{"d_mlp": 1024, "positions": "rope", "tie_embeddings": true, "init_std_qkv": 0.0268, "init_std_o": 0.00631, "init_std_down": 0.00631, "init_out_by_depth": true, "lr": 0.00189, "warmup_steps": 200, "decay_fraction": 0.612, "batch_tokens": [16384, 32768, 49152]}
Each number is 500 + 40 x the weight over its row's rms, rounded and kept within 0 to 999. Layers, rows and columns count from 0. Numbers have three digits each. The size before them is the row's rms in percent of the matrix's.

# k: layer 4 attention key, 256x256, rms 0.0883, rows 142-166, columns 128-255
# q: layer 4 attention query, 256x256, rms 0.0883, rows 143-166, columns 128-255
k142 104:423548451507473576453462498450510500468510495425474451462535568470502487535478467471608500519531543505481452493487534477602460514486502514497463502498503524456505565547564467490508372494556512458540492473489519435546528424512455485523558470530583548539497472503551522446465488524504516518463532421519579535524526492496517512468419549505503504508540475408470487605482536528559499497509
q143 105:570508536473474493443453478493510384443497577530523491495485505568564494451513519543589504428523474479536538447494473489458518480467489498510522536475571465508548490449563527505516451479536568557484468529496532431489464447419524516516527490511503512460521472615464457524506522560452442556516573486542493543535465465500462470478528479479552422445455542519450537471483471524512502443472
k143 096:487555566584451446494522471463450526489522507447522495518518501472529493433535460475495520515601515594485533445477505524452459486463528551491505500459529496566499514512521460508519512520440496446444522461479547518514487522507532506474534445488464492477499511468480514450500499542534536461510578545547520470502474437480554567598552491452570496482480535467442536509477438504573495537445
q144 105:486509449510480489533576458536563461531464493463425519435595507449539547480541539470492471525487446554483522546477503506482373523500502507511430481596508472496485476473439483559548455488504485504525441494555471596497480427453523512485469576463524499548464534423594521480505520481552539465482463479487485488469455485484569470545489515525504508496569549499461518490480561541474516471431
k144 100:514495541483475506477497461474470530478516502449480463503470517537548496530434480481531507472426468493494436504456470528474577543506549487557416501517523554509508526545513501446462462515533431493479409481511496546461462486435472496438480524501473528499504606562468566486537480477404520458496414477510509492510444439485429522481516488489441501471450518520553512516500482510526562550522
q145 097:502542479569432540477465488579489450516487459600471451491417457475419512511433508425465449561398436464480474508575503574485546465427503485502483556519468581492551492466578450452508484542485500524580559533624444464455543558416495523439410505505524465491486502524512432504493470479472505519483430506443532486433497392568451585486508470497534548516498464539485460498525500489591496501497
k145 102:518481497481493462521528557458516535450455507467350480563479498512475483524537598510426487497448495473431450443494513576423449519499529489449521456518552484468516450494490492474468422511542570509524587499406478467506514444502498534539504517519463509454485468470455537484526515502546558506506555395523537544582575500475542429506396472480491487513553554533484518557449473495477448453514
q146 098:483489520512492504431497580468574461505506484584506529508456431469498469548453464453470469491498524469464521499487556530439559483517476545537561437525500542540494549536458512539498513471482547520548472531533491450502488512490398554456443551497574505471534590497493496511485522498449513485467415453451466562495522476448517567497536584508541427480447529494525463552444566498517472514516
k146 100:415510535563472521362512507510498475482472549485528470499528508524516472550525577509503424446488471511468441497489484553500410513460527449555549505561502603540559492515519510494445501530496533456483511490507435537374477504511501497488535464526467536512533481455563528535479531461483537536500546514543503531466473492489480405516428568520471515469426516518480466584497449557451514481513
q147 104:540460511545526524431519528556486524557493516471485566513491500531499524552498496456523603500557501447535509480534465482506506491596482467476536508520469457478466442549498493505500379474504502500558530437541541473457529468448531522451464558482541549548511479525525538500544431415479567510522559514402538486469564508458503506534501486516497497547432514448485531498449418522531420545526
k147 104:506494534521523530474490506532536427543519515504495417551476486524467490508436483467533441546483533471528470550442465479474411532519549418534503497476480532521555510493526496474489413468541446557444494500497521499530551484419503499524509422502449544472468542448427528494518577459500478475551460528513482482495489502408512479517499514467516525538583431507494530550559462482496480511502
q148 097:487506498509528527536522418569480468487548531510504480607471520516481460556546482447516517534460520538540505548460536457522452414442505482475442565453478539539529509475453523433413514530505524462469466446487561528487490468495507461472474461538501485591500525554475505401452528496542487478514418495483518571488558445546387488448512587384522523509490531493547429539528494555513508415463
k148 101:518507569475498414606553514541557596448494454486492497474539529465488489534494480524441500463573374515521434425565520447502532503521466544486528507483510505552536469453516558465433544456469519470549521447427494456426471527455489507473509520582544516484562527510450498439511497526503525503531528539541501465516533532444490496423595463537561523461518520395486555389454533485505521499463
q149 101:543592526507418438507483429509562450533471546471486481463416506487447507488488512480480550459482467500491538541452497449523512472422548519454530510506480513532541496527584537516508450562552518489526595506461488471475520485490523420493525503381503598536498542527536436476469449473468457494476553540534513610496528543575484512536572480419482506442507494503554527446528531519523463427479
k149 103:515495492483467462458525529444526488538513509515465621491489525460514458541561509595534484500522469516442499416502415438517531419499534524473570493534510467472484491523521479542549475449517535444495493525436512454530497427485508528504470504488529474490461556604509500510587537535480495571465510498476500504478470551473454526459526516509507567512530526476584531536496434479453499529457
q150 102:420515496461478500536498569514576480533456494511429496489468526531458566489458492494480486562509435504504486504576433487467530496485508497458482478490455530468510424463488433552522509358614511462466541483557464509466543445442483563480485504499482473524467501545445576512494457470522445444447507445491545441534393515559470523495534462472552578506399487508523562448506498492530483525469
k150 097:458490499473444491506459518511453482469463548480416477425404444510519480499526493484508429502463492493545533546435513512500453505486456449579578495463510438521504407422429533493548528468482593479500450491504500512509536442595545511499514481486499428545510559437482529483518451564522481479495451458472556526442517598484493518549446553455490442481523533406521433539519508490427546420427
q151 093:464517490481489526543457456570584554467466490517466510563522547498477406452533478534462563523461491511529487499564469544513513532513500555449492497471467474467567447475474494543513481545548542520562443498541460511499499498393556419537533478544613524497450474510557530546511488451551476494505457541534498463560491561509466569456455491535516498510427437525418442505515458517477572480473
k151 093:521519528471477459496499471547447493484484579442500442484477481501478525505561438483422505459515476550532497522481510465449450521505546557480472523590455459490483540441531474554488471543544447540495515551482522526462580546412553522514524498459505493477508519420443447490476565494507456502574488543522475540493522513467411536460588489557535478533536471512551474497502465517557468559540
q152 101:488425534479600582524524492476485556430453520432500597481528483535506441459450551504508477519568527543485442435515507493536498534505550555487545538485500549458397558502516489431452464538480522497483580489454513529527494539552573541451523592554451514520476477454488538510530500476467530487508563504429539481476539547445493489491541461510469493578493535476495487441506458467509497513494
k152 101:519525488494539459508410510508517523465529462550515460422496496539442503464488534461507547511505538502493533501515437439525493516555502556493509493505449477473517508521483507481487492520489517490494549499535536484548425534491432487544495489466438565523487478427525480544443457479429505491542506493564502504398418468523530506536504448445564476505503506595463462564570531505526465521464
q153 105:524502448508469559519543503553480543503523554511498488507558479480468483508587436482441552501487533431503517529546558509469521501481580531471558463447466472466509476491505528453471440508581561527548517524450542505512489597488588501466451428455571550520503479496477474498427501505493449497493512508475565470491554497425514491491515503522466443408432434524524483483513429501456573552535
k153 103:436504537492478451418488457466550434514426479496516454513450467499476460473480439540498494522491513557544430508484480521527494483558478546458462520552506464537529598484560546557443483524441468498500453509429499451528551500494486503474520447557506549501559512539469478506521519480497475595525592486501480574566518415524503508472466452548421500485422538498547439445507416436495500491515
q154 101:496607525517498601427505513494486455503486498511473495487519511514425503533491481443549507502492470531522529527476461513501525492485504425544504422516505541438452535568513527520508595464445537508475552528489496458520510589534460583553511616444468573527511540427506516530449511545453508509522525470449457488545500526424494428482540467535483484536515443492512550448502550470505557545471
k154 105:468465491498491597540536522453482585568543528468557458575488477459543482453478559468498494540501521515480458533501468474493532540562472516532555487502484565531547472505491473517555492468480529474533455405524523552479485500408485395518587475555513489497453525495520516488541468466518566495488452513468477464452564491535443557494507524502380493450469474439484517510526481573561515447522
q155 103:499528504489545516448399516549518398495552501529454395486512549547550545478409507418466503437496516471503501539506489489467498497490552492487482510539511520561554513557437476438490529465553502559499486493477450501476487619503448476510503404469541499454496508526461515448498506532523472505532556570459550481507617502437476510481537513432468463503495542455512494536476531533480567528446
k155 101:464492512491439457519579471515455481563503532458552607469519536543532487509545462523455461426587518495458479522466550517462476511535460496517571484464490542506509479480566485584504526480452512489457513523522476457475460448488494505539490422519477480464435579510594549510555532495414498503481464430530492540489461476507535510371444468493515490557548556496470558500467528499529572515511
q156 103:498433516502503482515464463504523567551462506452472562458522492519508452517513528489529483476455593458490522495500461561581460585503509521523500522477480504499477529524495427463527540501507516502526511511530537493533489467572505565501526479463449476497482497492532486481516443504486487543534500471505560467440540422426508461558386534463489480510495451479408488444547532424607518487518
k156 105:533500340525505535513484510473495497441474510520451544521492499519445455518469507517543484515481460499509600503479417508468452467511470457459479514496430524483490490535468456420526476527625495513484491542534473509434481523591515461492479489525429480515467560560497504484467509532461536489588489539490574513506550558530554468548506521510500462521456527501455508498508501528455509532537
q157 104:465500441525500521447429480602544487438491473557505547531552491445573452453546523492482479431501504487515458456512487582541521566454444501461485533502479517488483453478457570499494525558530484505590515486519513438506502480504498558480488490483486517451453487467564477453445437443509554532451475469412422526457489503509465471478529527479481530485484520562576458535482520480528531491510
k157 100:439430527494554520495493509563495475468513486476475451509503537535516553548434492505471508472522445512501557480510497557500506503509466532535487508508455543537460457558514499507516565499487422460520570448535540502522530582465545431453502516432439496470520475521480524520488532445472517564467497543442543501569536499452525467469544560505491445482425589527504437448503502599451445532488
q158 103:524550484473543513500500455469555536473486524474522501439429533503497515436588483507506547476468568459491496536491417511518476475466548522516467451526487497555534559498580519526447451575491461501537448558485513477568514534528491508535546549529547522505487462523476520442571479499503540529504452487480503473530579550546549493483429565499532537437462536451537449512502531489516511501525
k158 098:553475494514442579534481474472470531491590543534447442558525506522453438579533503517465490416487518517511501547468485461434498468504488513452418462498486530537524534491489409565493505639572476557513468514551454556553453544468499435483431436497527490530519478397515470539544526560476494542452499513531477511584502514466526480501588512516541523459510422503494505484445470458501529532541
q159 093:503531452497470496563445529469466512588494510528606451461526510511525465485430528493503495515519554580449534566506462508527388481480450514502480471514477530489505556524455529503558452498486436557451535568416456472473420651520477508544589535487510471540532497525522552572572563501529479480547526459508511499492498521516472464570534471448467534456552453519508571531511495479494431476512
k159 100:493467510455483539541511520493508471481457442464517520510501573476587557508528601553454516489520462524486530501376460518505567469538515523491509493544427461467488613486532541514465547484526498462451543502524505520534489442486490494493502538504425463521488493486546509515537443574453545495488430470499520443501477538533518492541582462470465525447544522422514481471549487438516556522563
q160 102:512507541553588539458481431565513555528445540483486536532535547521438532455471447507528485503548473499502489514503562533540450458489481504480522530561430549496479500488544453455559551485482466464499498520594502506493476425482456485509486440481509509478548434561466467504492532505535534502554470485537470449467477420480577475508517478496497546545511503473504477521533515523405514520550
k160 105:526467497460493537555417581470462458452544538453551506476518485483533503446534439406455478462498493494438503474488476486510464458523523455484428436539473507453481469440517527489511478504563508433414582449518505495539586507478496511502533436546503549589544455455540543467485569465571503444538508501473484452496518489460512512506513443508534424479488439469538482470506508540472496459598
q161 101:571558524503493545589516508475448505508468437453448473489521527555465527475436511499486507585494506441503502541493443540507524543480509501533469399525479502485462540439507490405526491535513543442446484511603454552483485549532563528469546456532496471503474458472453492567454548367472444497443506508460586535476598539569429505496482445518548481529473506474520491535524489474441493424511
k161 098:458492447463508524546600497518513529472522462538446479486480527521472518596425533472488462508480564489585490549519449538489480432505487531407562540588503534487511486475509481538490497491549486497477493467508475467558395460529451503464538421515512503467547503503539531456531517511523487503562412386536460512519551545463470490455542495516481502518469549437518580576546496526516499536425
q162 107:552498522582518518563577479462440462568472506513493456467532498488474509512490521501523503434531551485485417512440440510535514508413509504553494454464522506506595506510542476435526518507488536529472532556541529469536458470478498506526530487465515591492484439492490555481559637532509558491486534502513501522507492491467374491537567499463482489485504465518509457508474509474496473521528
k162 107:490529462534468564525524473490543529436502454524420562554551492459457496482498490461555570499448559537466416404503540469485555470509573515500522581537482472491492461510572570493545486542500453500524527463551487547488481504487536533460515449527489543548476473415501474473558474466498417556460540512566489472490521487494562454462475440461543559510530531390488462553521518478509454513509
q163 103:497511555594489637408477514546475593550516441517571504517529532483491506524514508529582427425452463504479494526439449461517510492465515512486475545463504510523502548510456538472490466527491575490474487450453502489468411524554488497525559436547487513476500477430504508557546539525552560477465440497505452524565497530510490489536487412467468461398489499446494463432470537480476502496552
k163 100:544523543498552485477456478480502451477496501471446464492501495462488561505485498513483485500519466493470438512465463514479515499519447462561525482465506524482512526478507507536531549439509442487543568548633462515536439533522493545525499470507573549489504501489513493591568487450464462492432450532484548479524549505438484462457487504541576461487490552500519509477477528546488475524484
q164 101:572578427535461447469532453531512497497473482520466456509394524520502457465514537505500485475578486538424513414466504507454436518531475515476428464535469473436499432512464491452609463567497438520524507530509609487438431472456451553485538543435573523491495516551434529542535474559558493448521500543453440540509536577481512485490520443477495508417504586571546539502483557500556470461523
k164 101:494508492513446496460475449555523436506507376501471612490498519431531490489473482445519463464448496526504412435506449544525474523491434507561550534525538540566456504426556523526550576507484505464514555464547434540557486498517530494470458462495500458499454442547453518486573466457545491501502590508519494554477458523466504536497503507542510484498510505511483534451533428517454544519505
q165 102:538467493487412532495484502433491453555486456504458442541489494517514467546503468516529445518473530455513527486497508472524563545487528543473578433495476430468479467537533515493497461521463497467553448518590558494525464491473512441484556516523544509478465464494482473501497575518495498440435492532478500527483444504440536455602483479517557474446474369461538490473446530425496542522475
k165 100:481436500551570485520515475474465487452524466507478438554540528549442527499469471493473494499529498435444465473595491569518492495449551568487511493532527494546458532492526490473433489444548428570453496544494341536420402477603513525478541496446548451531483459510474414511512496497454439473449534489559545502440534504492529403468551491500503471457449519488540529500485450508544507471548
q166 102:485439445489520481456501478506446372545422523532515464497473457527502457566495441488478527537504496439516549464537473481479482493459491511515504500510530440465475499514421546529474466444514509569483539509510440514561512450565556515489501465480579510504547482476490437566443502417536467478494496544475563554569452450485483455499553525539470555530460528434495547481487580490570563526423
k166 110:456513512511514440467518517556526482568484443414557512537504494487449507545459583525538547595540433505449529478514440448526456430496492466431525600473482505554503502481592517431472503531462541546503511464519524518524484542500552515488524460479526434494499565496494434525491555478494554475472395481567445528504578463554490453436538514464494504483495470485465566526454507482507490462492